Weights of a small transformer language model: 8 layers, LayerNorm before each block.
Each number is 200 + 40 x the weight over the matrix's rms, rounded and kept within 0 to 999. Layers, rows and columns count from 0.

# layer 2 MLP up, 768x192, rms 0.0522, rows 702-738, columns 96-191
197,196,181,203,175,209,166,164,244,168,208,223,152,198,187,151,222,217,169,139,173,232,215,106,216,181,301,239,198,219,135,208,126,171,289,250,160,248,148,183,187,132,179,229,247,184,186,215,185,170,214,231,105,173,207,286,258,131,196,253,156,178,240,131,224,214,220,228,172,249,183,213,253,166,234,204,160,176,118,178,220,242,245,183,120,241,273,213,152,209,170,233,238,167,219,195
299,289,179,125,231,175,261,225,179,218,202,148,277,225,156,203,230,217,220,142,144,261,274,236,189,163,131,241,270,169,184,246,259,148,118,198,240,192,152,301,207,178,184,197,205,124,227,221,146,183,229,229,207,211,244,169,250,246,142,238,163,177,185,266,229,266,311,143,212,280,233,264,181,175,221,226,233,204,176,177,152,150,265,162,242,201,179,231,141,161,159,193,166,178,193,220
168,224,214,242,268,209,178,287,212,251,153,208,153,219,146,165,214,213,221,204,202,290,170,188,166,135,285,171,271,245,181,194,279,149,209,269,138,251,223,189,180,192,216,132,270,204,226,192,174,160,185,137,177,173,161,228,169,146,273,211,232,252,172,141,147,196,217,170,240,202,190,242,220,168,233,185,167,218,124,255,229,205,244,137,192,187,157,160,177,134,257,213,269,229,250,185
179,197,115,189,265,230,180,277,236,241,179,202,256,241,185,232,213,168,185,215,222,180,243,217,191,244,234,197,235,75,155,209,221,287,209,215,202,228,208,206,243,244,224,240,140,264,161,202,118,185,208,193,161,137,175,195,227,240,188,164,186,234,230,197,218,104,192,205,238,218,187,243,214,229,248,159,195,305,269,216,182,175,210,189,297,140,199,171,253,263,187,257,240,246,192,164
287,191,229,201,181,199,252,169,200,237,154,196,265,150,293,329,236,143,230,183,196,176,154,169,198,146,230,191,292,168,206,229,183,231,161,259,259,160,276,153,194,214,176,181,275,210,229,197,155,174,206,254,226,250,180,224,215,282,146,252,166,157,205,176,263,170,256,225,215,185,172,277,225,232,183,187,243,235,294,173,218,181,151,188,138,80,178,250,136,213,275,217,163,222,209,185
128,193,229,167,257,165,197,219,240,283,171,188,265,200,190,178,305,158,237,141,202,174,256,213,148,172,126,169,152,222,181,212,158,164,190,140,212,178,227,225,230,240,226,159,262,216,178,148,218,211,190,189,192,239,249,283,199,199,158,211,258,248,246,153,154,137,169,260,179,182,226,201,196,137,226,234,162,236,233,256,117,200,167,252,211,197,213,224,256,182,181,174,216,182,158,198
213,197,203,172,170,242,232,275,208,274,143,167,192,169,199,194,246,163,275,234,181,218,213,131,224,297,182,207,226,138,190,202,186,220,208,161,162,235,158,241,152,256,159,254,186,276,173,165,165,193,268,228,217,155,222,217,196,241,205,146,167,253,224,158,312,191,268,201,200,236,262,141,224,119,274,175,226,155,199,153,234,201,146,209,162,139,199,231,227,165,229,224,256,235,221,263
191,232,188,216,184,131,159,190,273,217,137,240,167,217,226,147,214,266,127,133,202,260,219,208,249,193,225,171,242,237,150,223,169,163,135,218,127,184,201,188,175,183,260,224,150,220,230,238,199,239,200,256,126,157,236,217,177,189,267,203,245,186,213,164,223,226,218,267,194,158,211,167,229,164,151,174,233,242,235,180,150,225,270,276,274,252,217,234,166,161,276,196,194,118,229,218
223,180,185,235,151,288,223,163,197,192,230,234,197,179,224,193,227,178,224,230,170,229,202,245,228,264,184,226,194,123,190,247,178,229,208,215,240,177,179,172,203,242,236,224,109,242,236,173,144,116,302,176,200,215,189,200,154,234,242,179,163,222,158,200,185,177,245,256,153,149,264,207,214,159,198,195,210,123,199,193,259,180,212,201,272,166,235,228,235,207,178,157,222,130,252,248
203,136,197,212,243,237,213,161,137,177,218,222,165,244,108,192,162,210,122,217,109,313,247,196,230,215,215,292,233,145,197,124,192,144,249,234,171,211,178,229,205,285,239,227,252,171,257,219,189,212,82,242,208,205,229,199,209,216,207,197,208,181,209,170,210,198,270,217,118,194,188,236,249,196,196,267,207,186,268,212,182,153,206,246,121,171,220,216,247,170,160,158,155,254,253,226
136,193,192,211,223,136,162,133,202,175,157,226,203,247,159,202,208,192,136,195,145,215,245,258,200,155,182,199,162,217,166,169,213,252,190,197,231,147,265,193,192,184,202,261,254,186,233,163,202,211,260,178,193,231,166,148,197,180,213,186,219,159,291,284,224,225,218,179,163,137,187,188,217,246,247,287,215,270,209,228,169,200,173,208,210,257,260,231,225,215,187,204,175,96,215,250
196,215,154,233,201,233,276,223,163,213,149,238,171,183,171,182,258,164,157,99,192,255,211,199,204,205,216,301,153,212,196,243,182,252,145,141,180,245,239,218,151,245,190,305,195,241,200,153,225,188,127,236,172,222,215,166,150,261,131,147,224,260,176,161,268,162,238,244,171,239,215,126,202,156,195,166,216,180,228,238,256,230,261,175,199,233,208,214,220,177,226,153,177,162,202,275
168,207,224,150,204,129,160,238,203,290,179,233,162,204,243,149,220,210,170,226,188,267,174,229,140,151,271,161,216,204,171,177,210,184,163,174,229,228,160,234,207,236,225,224,170,207,171,263,218,192,206,200,163,214,189,223,257,227,175,203,194,227,167,226,152,188,206,299,233,208,297,194,151,207,187,235,212,215,221,218,191,209,208,205,176,249,207,286,234,186,184,176,240,91,206,198
189,164,138,317,230,190,139,199,246,198,96,184,200,214,147,216,188,197,188,150,214,140,98,184,203,202,153,180,189,214,134,170,186,220,263,231,146,237,243,139,216,188,196,206,244,247,178,226,203,204,251,214,220,229,196,263,186,221,211,267,225,149,159,150,239,183,246,273,206,186,205,188,201,172,192,236,166,213,227,212,241,172,194,203,164,225,218,175,159,124,217,150,233,160,194,173
144,181,153,238,181,134,98,198,244,163,186,151,203,147,208,195,207,184,251,259,195,180,184,187,184,234,238,209,164,177,206,213,140,200,178,196,177,135,181,203,254,255,274,222,210,219,129,155,186,245,261,202,160,231,174,164,202,213,230,156,164,196,169,314,168,263,265,274,191,145,196,223,289,191,123,161,227,151,264,269,182,227,157,97,255,180,184,139,267,252,187,192,166,258,201,204
216,237,163,257,212,143,179,156,198,226,222,202,208,175,197,140,199,154,240,180,189,220,177,243,225,212,211,196,171,179,212,212,169,155,244,170,212,159,150,214,207,174,214,290,197,249,140,146,146,129,205,238,171,213,195,186,178,279,186,231,245,300,157,200,191,165,233,239,189,201,158,210,146,193,172,228,202,186,267,201,198,223,220,265,233,235,277,211,242,231,181,141,219,195,263,260
198,237,233,214,139,201,221,252,253,296,164,255,206,183,189,211,216,197,141,177,223,216,215,323,190,218,223,226,147,206,174,241,163,178,201,114,230,248,155,213,211,160,180,221,204,188,182,214,302,185,181,228,175,208,171,194,170,192,192,87,156,204,121,132,159,186,231,230,210,223,200,155,202,212,263,226,193,202,222,229,221,205,249,208,205,170,204,197,204,189,192,164,108,203,177,215
231,171,262,216,215,232,98,175,202,114,221,203,186,219,197,244,226,181,253,190,158,139,194,134,197,240,215,133,155,157,194,185,300,196,159,185,222,177,229,253,155,264,248,161,138,201,198,248,191,224,155,190,260,231,133,223,156,153,201,221,246,207,233,251,177,239,165,149,172,148,236,248,137,205,210,231,173,166,264,257,197,182,180,192,168,289,266,140,141,295,246,168,211,182,226,203
209,191,191,220,228,197,146,206,178,211,204,268,204,200,139,189,204,162,159,193,145,143,245,241,200,258,233,234,230,181,110,236,174,151,153,229,255,247,155,179,237,254,182,227,202,204,239,222,177,202,224,179,222,116,254,224,115,197,181,176,202,141,257,187,241,337,229,149,183,198,233,200,203,150,140,120,238,275,158,205,164,175,285,206,243,188,212,198,150,160,170,157,190,201,117,145
171,184,185,207,187,183,221,305,218,212,203,226,219,160,177,232,253,153,197,233,163,198,159,230,185,204,165,224,138,178,156,190,208,135,194,208,255,146,153,157,175,268,160,191,215,215,201,206,215,229,189,147,197,160,247,217,252,191,190,119,217,143,223,248,218,225,234,222,205,203,122,244,107,165,249,171,151,228,160,180,216,135,237,250,191,225,243,205,198,156,145,240,226,174,226,184
232,214,208,244,203,151,184,244,181,186,196,232,298,202,225,266,168,334,198,199,243,212,177,175,205,185,240,145,223,231,213,150,215,232,185,240,203,188,209,186,104,178,234,157,193,206,255,121,241,193,133,192,198,149,222,220,134,236,229,202,253,247,195,174,144,184,210,175,169,159,211,242,259,155,235,196,186,212,219,182,183,115,175,185,203,199,166,198,186,189,196,211,147,203,196,174
237,244,162,172,218,175,213,304,163,233,184,127,187,279,230,202,174,195,122,188,230,177,218,210,250,228,168,197,205,267,159,207,153,160,176,203,204,243,181,225,244,216,168,200,178,131,174,191,224,200,197,232,153,154,176,152,179,249,161,207,196,248,168,104,150,199,225,287,82,216,232,133,200,195,236,145,147,210,184,213,168,262,212,182,258,252,280,143,130,164,228,186,242,299,173,122
247,181,228,281,243,168,204,187,166,173,203,211,202,245,158,138,197,267,163,236,185,205,215,172,152,183,208,150,231,233,207,176,185,167,234,159,216,131,143,184,212,185,132,258,260,269,97,241,251,200,205,169,185,195,151,173,165,199,214,203,190,194,265,177,186,131,262,194,201,112,136,277,200,272,160,205,169,174,203,265,178,220,211,283,218,218,192,174,211,249,175,140,227,161,146,273
221,174,171,257,194,161,167,228,183,152,188,215,211,258,229,207,247,198,272,153,240,229,200,231,150,245,202,190,138,235,180,267,181,211,179,229,161,194,223,193,166,204,173,187,188,140,189,233,286,101,186,121,195,194,171,198,233,202,211,154,255,201,206,193,229,191,187,147,193,132,227,207,138,191,101,159,286,148,165,173,196,257,230,213,234,260,176,199,262,222,208,102,252,166,175,200
183,191,214,151,208,157,184,281,201,210,207,191,210,202,178,181,183,226,256,206,245,142,264,119,229,225,250,204,168,140,179,180,204,298,213,176,214,162,234,204,179,196,218,212,207,234,215,137,218,159,206,115,253,173,250,225,143,195,196,184,230,240,250,251,195,265,180,151,197,121,255,149,142,121,190,189,101,170,226,207,176,223,217,218,175,234,227,205,205,231,184,201,165,192,205,223
214,171,217,193,170,251,238,280,245,199,246,269,189,203,253,170,183,144,188,176,254,152,205,235,166,146,204,180,223,199,112,244,193,168,261,210,220,185,256,95,134,205,205,176,146,144,134,205,235,206,183,130,187,146,238,174,159,180,223,168,217,203,216,161,205,216,153,214,179,180,154,172,236,169,241,175,156,219,203,236,226,169,201,228,192,203,155,140,163,175,168,216,151,234,278,181
207,215,223,231,210,254,205,190,173,182,147,258,184,168,184,262,140,149,265,298,198,138,230,202,186,213,171,192,188,208,236,252,220,139,227,209,170,181,162,199,220,242,230,172,125,280,259,157,152,150,177,165,220,117,179,182,163,189,178,184,245,253,151,181,231,239,216,143,260,182,202,243,175,211,239,271,170,174,252,214,143,220,173,190,217,196,231,181,255,252,120,179,262,162,249,196
150,286,195,131,260,171,281,283,209,262,194,264,209,183,189,255,164,221,202,282,177,146,177,124,253,159,202,232,231,212,115,171,185,237,180,147,188,257,247,199,253,208,257,215,108,233,235,185,211,176,211,241,170,233,242,140,223,172,188,164,157,187,208,219,201,209,214,263,178,206,170,221,198,175,219,95,188,254,138,213,153,213,195,248,218,167,239,216,213,184,231,212,205,214,157,183
205,194,195,166,263,206,178,206,220,173,216,225,232,173,167,170,221,211,225,172,202,149,170,205,236,172,256,184,241,191,206,222,128,195,174,228,156,163,169,151,278,208,289,247,148,199,161,231,147,208,209,177,202,275,213,187,295,212,188,192,229,225,206,168,101,184,213,156,252,183,195,217,120,227,253,241,207,247,163,179,138,210,165,279,252,206,234,176,215,232,168,233,219,142,229,227
227,207,154,181,207,216,174,173,233,166,272,188,220,153,163,222,210,99,226,156,126,224,221,164,181,244,175,212,196,163,240,200,209,253,285,157,246,287,162,182,169,207,363,231,103,220,244,213,229,182,214,234,242,133,212,222,231,200,237,221,191,206,166,207,207,185,207,182,185,192,227,232,113,213,239,209,214,211,251,230,196,204,227,204,204,217,240,104,213,211,206,188,210,204,195,258
220,198,212,168,208,138,187,214,194,268,216,184,174,219,259,237,232,217,237,167,156,166,186,192,126,173,257,227,203,198,213,271,223,198,137,201,167,236,199,191,206,189,235,264,221,120,214,184,225,162,225,162,192,225,82,176,238,240,227,109,196,163,103,230,172,201,189,222,229,133,211,234,147,160,178,197,185,218,181,176,192,122,161,199,137,194,223,261,245,146,160,163,177,185,216,256
183,144,206,235,223,208,218,251,227,273,221,177,177,209,226,291,210,211,219,212,198,145,239,217,246,238,208,167,194,170,173,173,216,197,221,123,201,186,207,163,126,208,236,176,144,132,252,182,205,217,283,194,220,237,175,151,276,167,221,243,151,211,200,218,288,166,241,225,110,217,183,177,147,193,261,209,232,144,181,199,214,209,148,158,250,182,238,191,215,234,185,174,148,214,304,199
208,195,211,195,200,196,134,150,157,310,198,205,198,232,163,244,264,209,180,208,193,178,232,161,127,231,159,174,153,225,148,246,216,143,221,203,152,250,232,205,193,247,260,187,199,169,195,172,195,159,174,228,243,156,208,176,253,223,144,214,268,183,193,269,144,149,296,263,189,199,203,182,197,154,141,246,259,170,208,155,291,193,145,269,184,272,205,229,186,148,156,81,249,159,93,186
159,213,229,192,145,236,203,181,179,214,195,236,196,130,221,195,136,160,224,243,188,217,213,232,206,170,222,130,151,146,176,132,170,172,225,225,256,208,181,151,190,281,179,211,143,151,236,144,203,148,196,238,238,217,156,186,180,237,214,164,256,176,208,138,231,265,244,176,221,203,274,182,177,232,186,176,174,176,190,178,261,103,241,218,230,266,204,187,223,120,217,248,246,197,240,139
141,257,169,292,173,160,253,211,233,124,152,194,221,244,142,186,223,270,288,153,199,225,178,240,112,176,182,234,299,243,153,148,235,257,156,168,224,290,194,178,181,190,196,157,304,236,290,241,195,181,226,259,139,180,201,253,214,202,162,142,199,183,238,167,161,141,284,187,252,236,128,194,185,125,242,228,253,227,143,214,206,226,218,201,187,279,227,207,174,224,240,144,235,181,212,301
122,180,179,205,145,203,236,206,215,226,231,148,233,221,173,191,162,199,276,212,136,225,227,189,239,190,176,173,137,214,197,225,187,109,188,255,206,184,118,160,110,221,220,117,236,242,250,271,142,139,225,210,213,167,219,229,254,235,310,241,154,270,279,196,169,188,208,217,201,229,330,203,227,218,162,215,186,209,187,167,160,178,232,176,144,149,208,197,121,223,145,161,249,173,247,248
244,158,173,147,233,190,168,234,211,169,175,177,248,202,175,192,224,134,246,181,191,156,256,151,189,203,198,229,180,196,141,209,261,160,197,223,249,169,207,208,171,147,207,132,266,178,208,181,148,160,159,135,238,238,214,241,203,179,195,186,210,153,166,167,197,184,205,169,114,223,178,157,181,206,210,208,166,216,166,254,184,212,167,122,191,248,197,203,229,241,191,177,188,244,191,119
# layer 2 MLP down (transposed), 768x192, rms 0.0522, rows 702-737, columns 96-191
185,153,201,339,259,207,168,151,207,203,136,187,238,163,233,150,199,176,222,224,186,288,272,251,162,279,256,269,166,170,194,152,189,203,241,240,238,293,101,235,205,194,216,181,226,173,195,164,143,140,174,241,189,151,184,143,215,154,257,231,124,244,215,174,257,225,225,121,142,197,233,178,195,163,202,130,213,182,132,214,259,217,117,147,218,248,211,244,133,222,131,266,174,164,188,175
184,236,237,257,221,206,212,180,147,189,212,139,199,194,181,193,186,158,147,129,129,228,181,201,217,198,246,167,146,265,170,233,154,263,177,244,240,186,274,204,194,259,214,221,123,275,248,278,211,183,241,286,168,295,184,168,217,219,220,129,155,158,288,274,169,148,168,169,222,265,278,191,217,188,181,231,170,226,179,247,175,208,159,149,184,153,239,170,148,191,184,226,223,215,225,205
180,139,266,173,198,208,258,240,213,149,239,204,213,279,266,169,169,144,148,220,136,176,211,192,199,189,179,217,179,185,223,174,151,196,182,218,222,177,182,211,241,168,226,233,144,219,185,257,209,175,223,241,222,184,289,232,206,229,158,171,175,126,152,253,218,225,213,198,133,213,218,168,185,236,210,119,215,135,231,210,214,158,144,258,218,194,170,204,162,189,170,224,134,197,184,220
209,169,234,165,201,197,174,224,211,195,277,291,215,193,172,185,277,209,131,197,215,244,181,159,194,216,208,223,216,188,169,183,216,165,178,291,188,212,249,128,224,211,248,234,114,230,163,266,197,233,171,274,238,112,235,214,101,176,237,129,211,177,158,188,193,144,145,254,205,222,170,215,145,232,237,201,128,198,307,209,221,122,242,207,193,235,244,176,211,272,172,251,204,198,210,185
175,277,192,206,237,194,193,317,204,167,144,167,189,161,222,198,118,204,154,101,171,147,135,166,223,193,184,214,244,204,197,175,113,186,169,171,141,134,208,142,188,156,186,152,243,218,194,198,198,254,253,197,186,144,190,207,182,214,188,192,214,194,260,260,260,245,271,162,141,179,181,202,140,103,148,161,188,282,232,154,209,250,150,222,170,155,147,223,145,180,209,179,229,276,141,209
114,172,174,181,206,229,220,183,208,188,155,114,230,283,199,200,249,117,212,196,169,194,193,213,149,252,151,278,160,144,264,162,106,123,181,163,211,253,181,286,264,267,180,184,147,243,250,203,203,192,237,187,228,171,184,253,231,252,190,268,129,216,228,131,144,239,210,173,250,174,265,147,261,170,245,152,248,198,270,250,128,171,218,204,136,195,258,164,169,219,201,193,189,215,175,202
284,168,162,212,189,188,191,183,125,225,180,250,195,230,235,263,204,221,213,233,222,166,257,186,169,170,198,251,211,167,189,302,183,196,203,171,155,204,188,247,161,209,242,185,268,195,218,185,240,191,149,245,114,155,196,254,184,235,178,175,163,183,211,217,171,109,155,222,253,205,226,173,172,118,128,250,238,241,179,228,188,241,180,180,205,242,172,275,180,138,155,248,145,117,244,252
241,228,237,213,209,245,239,271,183,193,134,237,222,129,164,253,191,170,226,223,151,190,164,196,171,174,247,150,140,207,227,164,239,217,205,170,222,240,198,154,147,214,131,251,250,238,270,157,170,257,237,189,138,172,230,218,231,167,139,182,204,239,187,303,182,199,182,261,247,165,186,189,152,266,180,231,181,193,197,223,171,171,141,129,127,234,218,165,232,190,210,223,259,187,221,200
224,247,211,212,214,210,175,211,186,196,201,217,195,202,230,220,185,203,161,243,200,250,190,162,160,267,257,230,225,222,208,189,190,170,225,141,195,271,184,207,198,225,175,217,199,243,231,221,146,131,228,203,219,132,247,148,190,185,190,257,176,162,171,259,229,224,209,279,242,251,240,226,147,208,197,252,280,134,205,233,209,158,204,251,226,116,235,184,207,131,117,183,190,227,226,188
232,218,216,175,202,163,249,186,179,305,205,143,159,175,221,295,250,133,233,274,214,186,125,253,154,215,229,168,294,249,178,202,191,217,194,191,197,188,211,171,250,189,181,182,247,162,211,208,199,225,233,211,226,253,209,141,176,166,164,173,145,132,172,288,180,253,193,231,241,197,142,216,189,189,228,211,173,210,165,169,261,178,201,221,218,195,218,142,212,243,188,269,179,219,234,250
238,158,179,203,226,195,204,116,275,163,224,164,226,189,174,245,199,203,135,184,140,188,253,164,231,255,169,276,165,240,211,215,180,219,239,255,155,191,210,229,178,243,187,241,267,177,257,216,144,240,159,221,160,202,252,134,240,198,246,164,191,165,202,167,158,145,126,202,136,128,236,219,198,207,232,275,233,194,179,228,199,230,188,140,233,154,157,209,201,240,114,177,204,243,158,195
214,152,147,237,191,210,251,225,208,153,216,145,215,183,116,246,245,198,222,152,256,245,166,148,134,255,149,235,231,237,123,232,190,214,181,132,173,181,187,214,254,251,222,167,144,259,202,163,197,274,207,179,173,212,211,301,199,232,233,235,174,257,214,140,193,182,192,253,182,173,134,208,139,184,143,176,233,162,142,245,162,264,310,163,229,261,187,176,183,204,210,282,164,188,184,261
134,169,218,231,237,182,237,213,233,171,128,152,162,210,246,191,224,176,144,267,240,199,220,264,104,147,203,191,274,240,135,204,180,143,171,160,128,208,137,221,172,127,206,183,234,254,186,186,206,174,149,158,199,213,224,175,158,182,168,280,183,145,222,145,112,276,181,182,252,184,230,151,279,234,232,128,187,252,268,201,258,175,187,183,138,153,169,198,201,237,230,194,199,275,211,208
168,192,219,218,156,210,143,245,158,237,147,281,212,225,139,128,188,139,159,236,190,171,196,248,167,223,249,138,207,196,222,100,232,173,226,144,257,120,313,153,183,200,81,200,217,250,258,279,232,165,191,269,119,136,148,233,184,187,180,167,240,227,215,267,249,213,150,272,230,159,131,172,184,190,237,183,201,302,221,239,163,163,154,167,268,186,185,156,141,172,245,165,265,167,197,192
214,246,188,227,158,247,247,146,187,253,184,214,163,199,224,204,173,213,265,211,161,162,199,230,219,239,151,191,137,179,156,185,230,201,201,228,179,212,237,177,201,186,203,161,190,203,247,157,209,222,210,245,167,231,244,179,223,181,173,286,186,157,236,83,195,150,168,207,130,202,231,174,233,175,151,190,141,145,242,260,204,131,213,214,223,119,194,179,247,203,177,192,195,214,199,178
170,212,221,189,207,209,157,139,171,206,242,233,164,176,229,138,176,161,202,230,183,211,168,227,230,205,172,189,280,220,269,241,165,164,159,243,180,206,217,176,159,241,220,211,154,248,208,217,171,168,232,264,152,207,234,181,151,290,151,200,142,283,195,163,180,178,153,150,171,159,154,228,174,178,159,265,127,199,209,198,192,206,256,236,215,179,210,132,207,180,181,125,229,179,217,313
276,183,196,219,118,225,271,207,244,202,178,270,182,202,177,154,210,182,179,186,259,190,244,237,243,170,235,129,190,229,262,121,235,237,233,240,211,208,180,155,241,178,228,197,205,246,177,153,139,238,203,283,195,214,185,219,137,181,186,164,242,230,200,236,169,155,158,207,193,221,119,167,214,170,205,239,143,210,186,199,216,151,197,179,216,211,211,151,186,173,156,176,224,207,189,270
239,241,178,205,182,225,195,148,196,239,174,253,255,138,204,142,275,221,229,174,204,229,258,218,239,174,144,247,205,224,176,235,201,211,231,194,190,142,158,238,175,214,222,207,289,209,208,181,200,219,157,175,163,229,192,187,126,240,223,207,169,199,190,156,196,171,218,224,194,227,183,246,212,185,197,126,184,215,133,256,239,166,135,186,168,150,178,229,196,218,213,181,190,231,154,128
231,147,189,247,240,159,108,191,170,239,173,229,191,203,234,239,189,134,257,168,254,135,191,232,205,241,239,185,114,231,262,196,208,203,184,225,196,193,235,278,220,167,291,233,234,107,160,210,184,170,131,162,173,191,170,193,211,214,187,185,216,246,150,174,204,238,192,214,240,164,181,278,296,190,229,241,208,107,238,161,249,166,186,192,210,190,173,149,251,200,191,222,176,191,191,146
170,188,194,221,182,175,166,202,142,178,191,256,124,245,241,183,146,201,202,213,225,154,282,232,191,209,214,163,226,165,182,232,214,229,215,139,228,235,199,238,139,203,172,173,212,160,193,158,159,153,141,237,244,254,212,204,221,218,220,221,242,117,163,161,233,248,155,195,234,218,233,159,213,169,120,206,300,181,288,100,216,259,213,180,226,184,241,239,120,171,197,167,201,215,191,121
214,212,171,246,199,203,282,192,196,233,169,209,177,201,152,202,209,271,93,261,211,166,193,229,197,157,165,273,185,218,229,248,173,180,197,213,130,153,136,155,191,211,137,230,246,220,293,204,164,189,175,172,173,148,159,210,226,196,184,248,132,233,188,186,227,222,232,205,204,209,220,213,157,207,237,185,208,187,178,209,158,168,178,178,233,298,165,266,208,180,247,214,212,187,192,214
132,203,208,186,187,225,162,189,235,171,223,154,203,203,152,212,189,231,201,205,185,216,218,203,120,190,228,110,261,178,177,234,250,229,134,248,162,257,189,190,217,171,240,129,211,212,218,237,192,228,188,223,132,193,275,198,197,233,203,189,173,220,251,205,222,257,202,106,149,257,207,209,143,133,162,236,182,95,193,210,271,225,224,242,161,137,189,190,178,227,199,224,269,178,188,285
189,188,230,242,153,239,264,200,229,114,231,260,245,142,177,164,218,204,184,241,240,220,238,171,178,185,239,225,268,156,246,192,167,190,215,148,165,259,233,245,195,220,198,202,195,219,202,160,225,212,156,189,164,176,255,190,190,316,295,185,187,82,189,193,256,254,211,161,140,157,184,194,186,250,208,243,197,205,167,202,225,209,210,219,215,245,175,197,210,251,285,233,206,208,203,223
171,226,161,208,177,199,176,155,233,211,206,176,180,224,183,251,231,147,166,212,266,126,244,183,187,196,231,202,248,142,294,168,163,197,208,154,213,206,172,280,145,218,256,208,180,192,126,265,173,190,210,188,252,268,161,119,142,223,198,203,153,156,239,215,242,144,188,211,194,234,211,174,177,243,231,197,235,225,196,135,237,158,211,236,246,196,230,294,195,240,265,184,132,135,167,184
200,253,220,252,169,266,163,159,229,181,272,204,230,177,135,186,201,172,154,198,193,223,161,259,210,270,187,231,184,180,201,214,185,154,158,188,225,191,191,220,298,204,214,264,235,201,207,204,233,248,218,230,184,183,247,76,243,179,204,203,269,148,160,231,188,180,255,231,236,244,226,191,187,237,153,203,202,172,195,175,206,183,229,135,182,261,157,145,272,209,166,210,173,221,204,150
240,198,181,107,228,190,170,191,216,150,229,198,202,244,198,261,154,260,259,230,178,235,235,157,196,235,156,204,230,260,225,182,229,250,207,199,135,263,205,182,269,225,178,234,185,241,243,152,209,173,172,146,215,217,205,129,232,151,252,200,178,252,168,175,279,157,181,262,177,235,251,229,206,163,133,200,243,155,195,166,100,199,216,186,208,193,164,241,225,201,224,219,225,191,265,224
284,154,263,211,252,220,249,194,210,243,135,151,257,213,198,132,201,243,215,219,216,220,276,218,191,155,141,147,221,171,169,183,133,240,240,142,212,238,156,131,270,218,144,221,295,223,151,223,293,209,161,198,201,197,164,231,222,236,188,183,161,225,221,127,196,194,171,185,207,230,240,218,208,179,190,242,181,235,248,243,221,261,239,250,204,245,243,192,154,231,195,153,254,170,182,205
216,282,169,156,213,202,230,197,165,187,163,202,160,180,243,205,211,194,219,155,186,356,196,197,236,225,169,182,274,201,233,228,195,216,142,206,241,141,272,193,193,218,159,179,131,217,199,241,184,207,238,253,113,234,223,293,206,195,212,105,88,215,265,207,152,193,178,236,258,257,293,191,239,169,269,132,224,169,181,254,122,190,203,238,183,146,193,205,206,190,214,269,142,169,199,215
161,178,171,219,258,200,176,219,144,168,175,184,148,226,166,191,153,226,235,205,239,239,177,184,242,159,151,200,157,217,182,217,240,219,234,245,125,208,219,239,156,216,143,118,122,201,214,278,176,212,162,255,241,187,237,245,154,169,204,238,168,207,262,202,229,203,143,258,208,219,246,177,226,171,237,139,236,154,191,182,178,150,167,187,183,234,221,213,246,183,246,156,206,245,231,188
207,184,237,237,162,253,169,280,121,211,164,257,287,194,247,255,222,188,255,196,220,176,197,198,173,246,278,167,264,195,186,207,336,179,237,272,238,97,194,209,246,178,239,186,177,288,115,187,143,196,215,187,276,239,208,235,255,259,215,183,232,176,202,121,253,262,118,252,105,194,219,196,217,146,249,86,167,190,231,160,286,211,258,231,134,238,127,162,204,199,199,243,170,188,179,234
200,214,201,155,199,226,192,182,198,256,247,233,217,214,155,233,190,233,213,273,236,211,207,248,177,150,196,174,243,98,273,227,180,252,205,186,157,227,230,226,281,166,216,159,168,259,217,160,158,228,183,197,189,196,257,192,232,179,204,184,209,246,214,179,283,180,204,233,198,205,237,170,221,187,159,186,174,279,194,217,223,197,190,166,227,115,214,188,259,140,238,203,158,231,105,185
259,256,189,132,220,186,203,170,200,147,146,214,221,228,199,209,198,187,200,213,211,169,144,198,238,122,140,184,190,245,202,175,199,240,189,246,267,172,185,218,237,229,227,207,209,250,166,174,184,181,215,228,201,161,170,223,215,221,183,140,188,230,211,209,192,263,188,217,227,238,139,228,227,165,189,214,175,239,170,233,170,167,244,217,166,243,220,219,165,195,267,238,166,186,94,193
231,215,219,131,197,160,233,220,213,229,187,265,199,198,165,226,350,171,263,173,202,229,153,173,205,237,218,177,116,185,293,233,176,209,219,229,171,181,222,211,309,234,157,188,169,234,112,143,234,164,190,183,202,239,198,156,222,266,159,142,223,230,219,209,164,208,205,168,140,307,78,209,77,124,172,166,220,215,247,182,258,154,232,191,190,223,145,248,180,192,246,202,225,174,108,207
174,243,215,124,209,250,230,237,201,178,144,146,152,228,183,240,207,207,173,141,127,218,159,258,196,212,151,110,221,215,138,176,176,244,238,191,160,135,234,153,168,156,213,124,249,199,240,195,226,180,167,233,146,251,265,210,148,225,200,220,175,210,179,144,204,227,161,242,112,198,176,186,195,268,240,220,190,226,192,204,208,210,268,163,161,163,214,194,185,194,146,228,211,131,230,175
230,234,136,279,226,212,208,231,207,206,224,251,119,171,244,210,227,275,187,271,211,185,166,235,250,220,174,262,214,170,195,172,238,167,111,201,164,222,119,176,213,152,213,205,248,82,163,215,175,175,204,169,169,164,217,177,154,158,173,192,243,168,158,159,243,200,214,222,207,154,134,131,248,167,225,182,225,250,185,211,227,158,214,177,184,192,179,153,254,243,226,170,222,203,278,215
260,246,206,210,237,141,197,174,216,169,163,273,278,175,129,143,237,251,157,211,175,159,67,199,183,154,198,250,226,198,228,217,273,217,195,152,224,114,300,143,158,188,134,175,199,163,191,136,187,223,240,159,223,165,149,180,157,213,181,165,195,182,280,165,151,152,208,247,171,207,201,298,194,196,219,93,171,262,196,172,211,247,190,197,231,175,235,278,253,189,275,252,123,211,119,192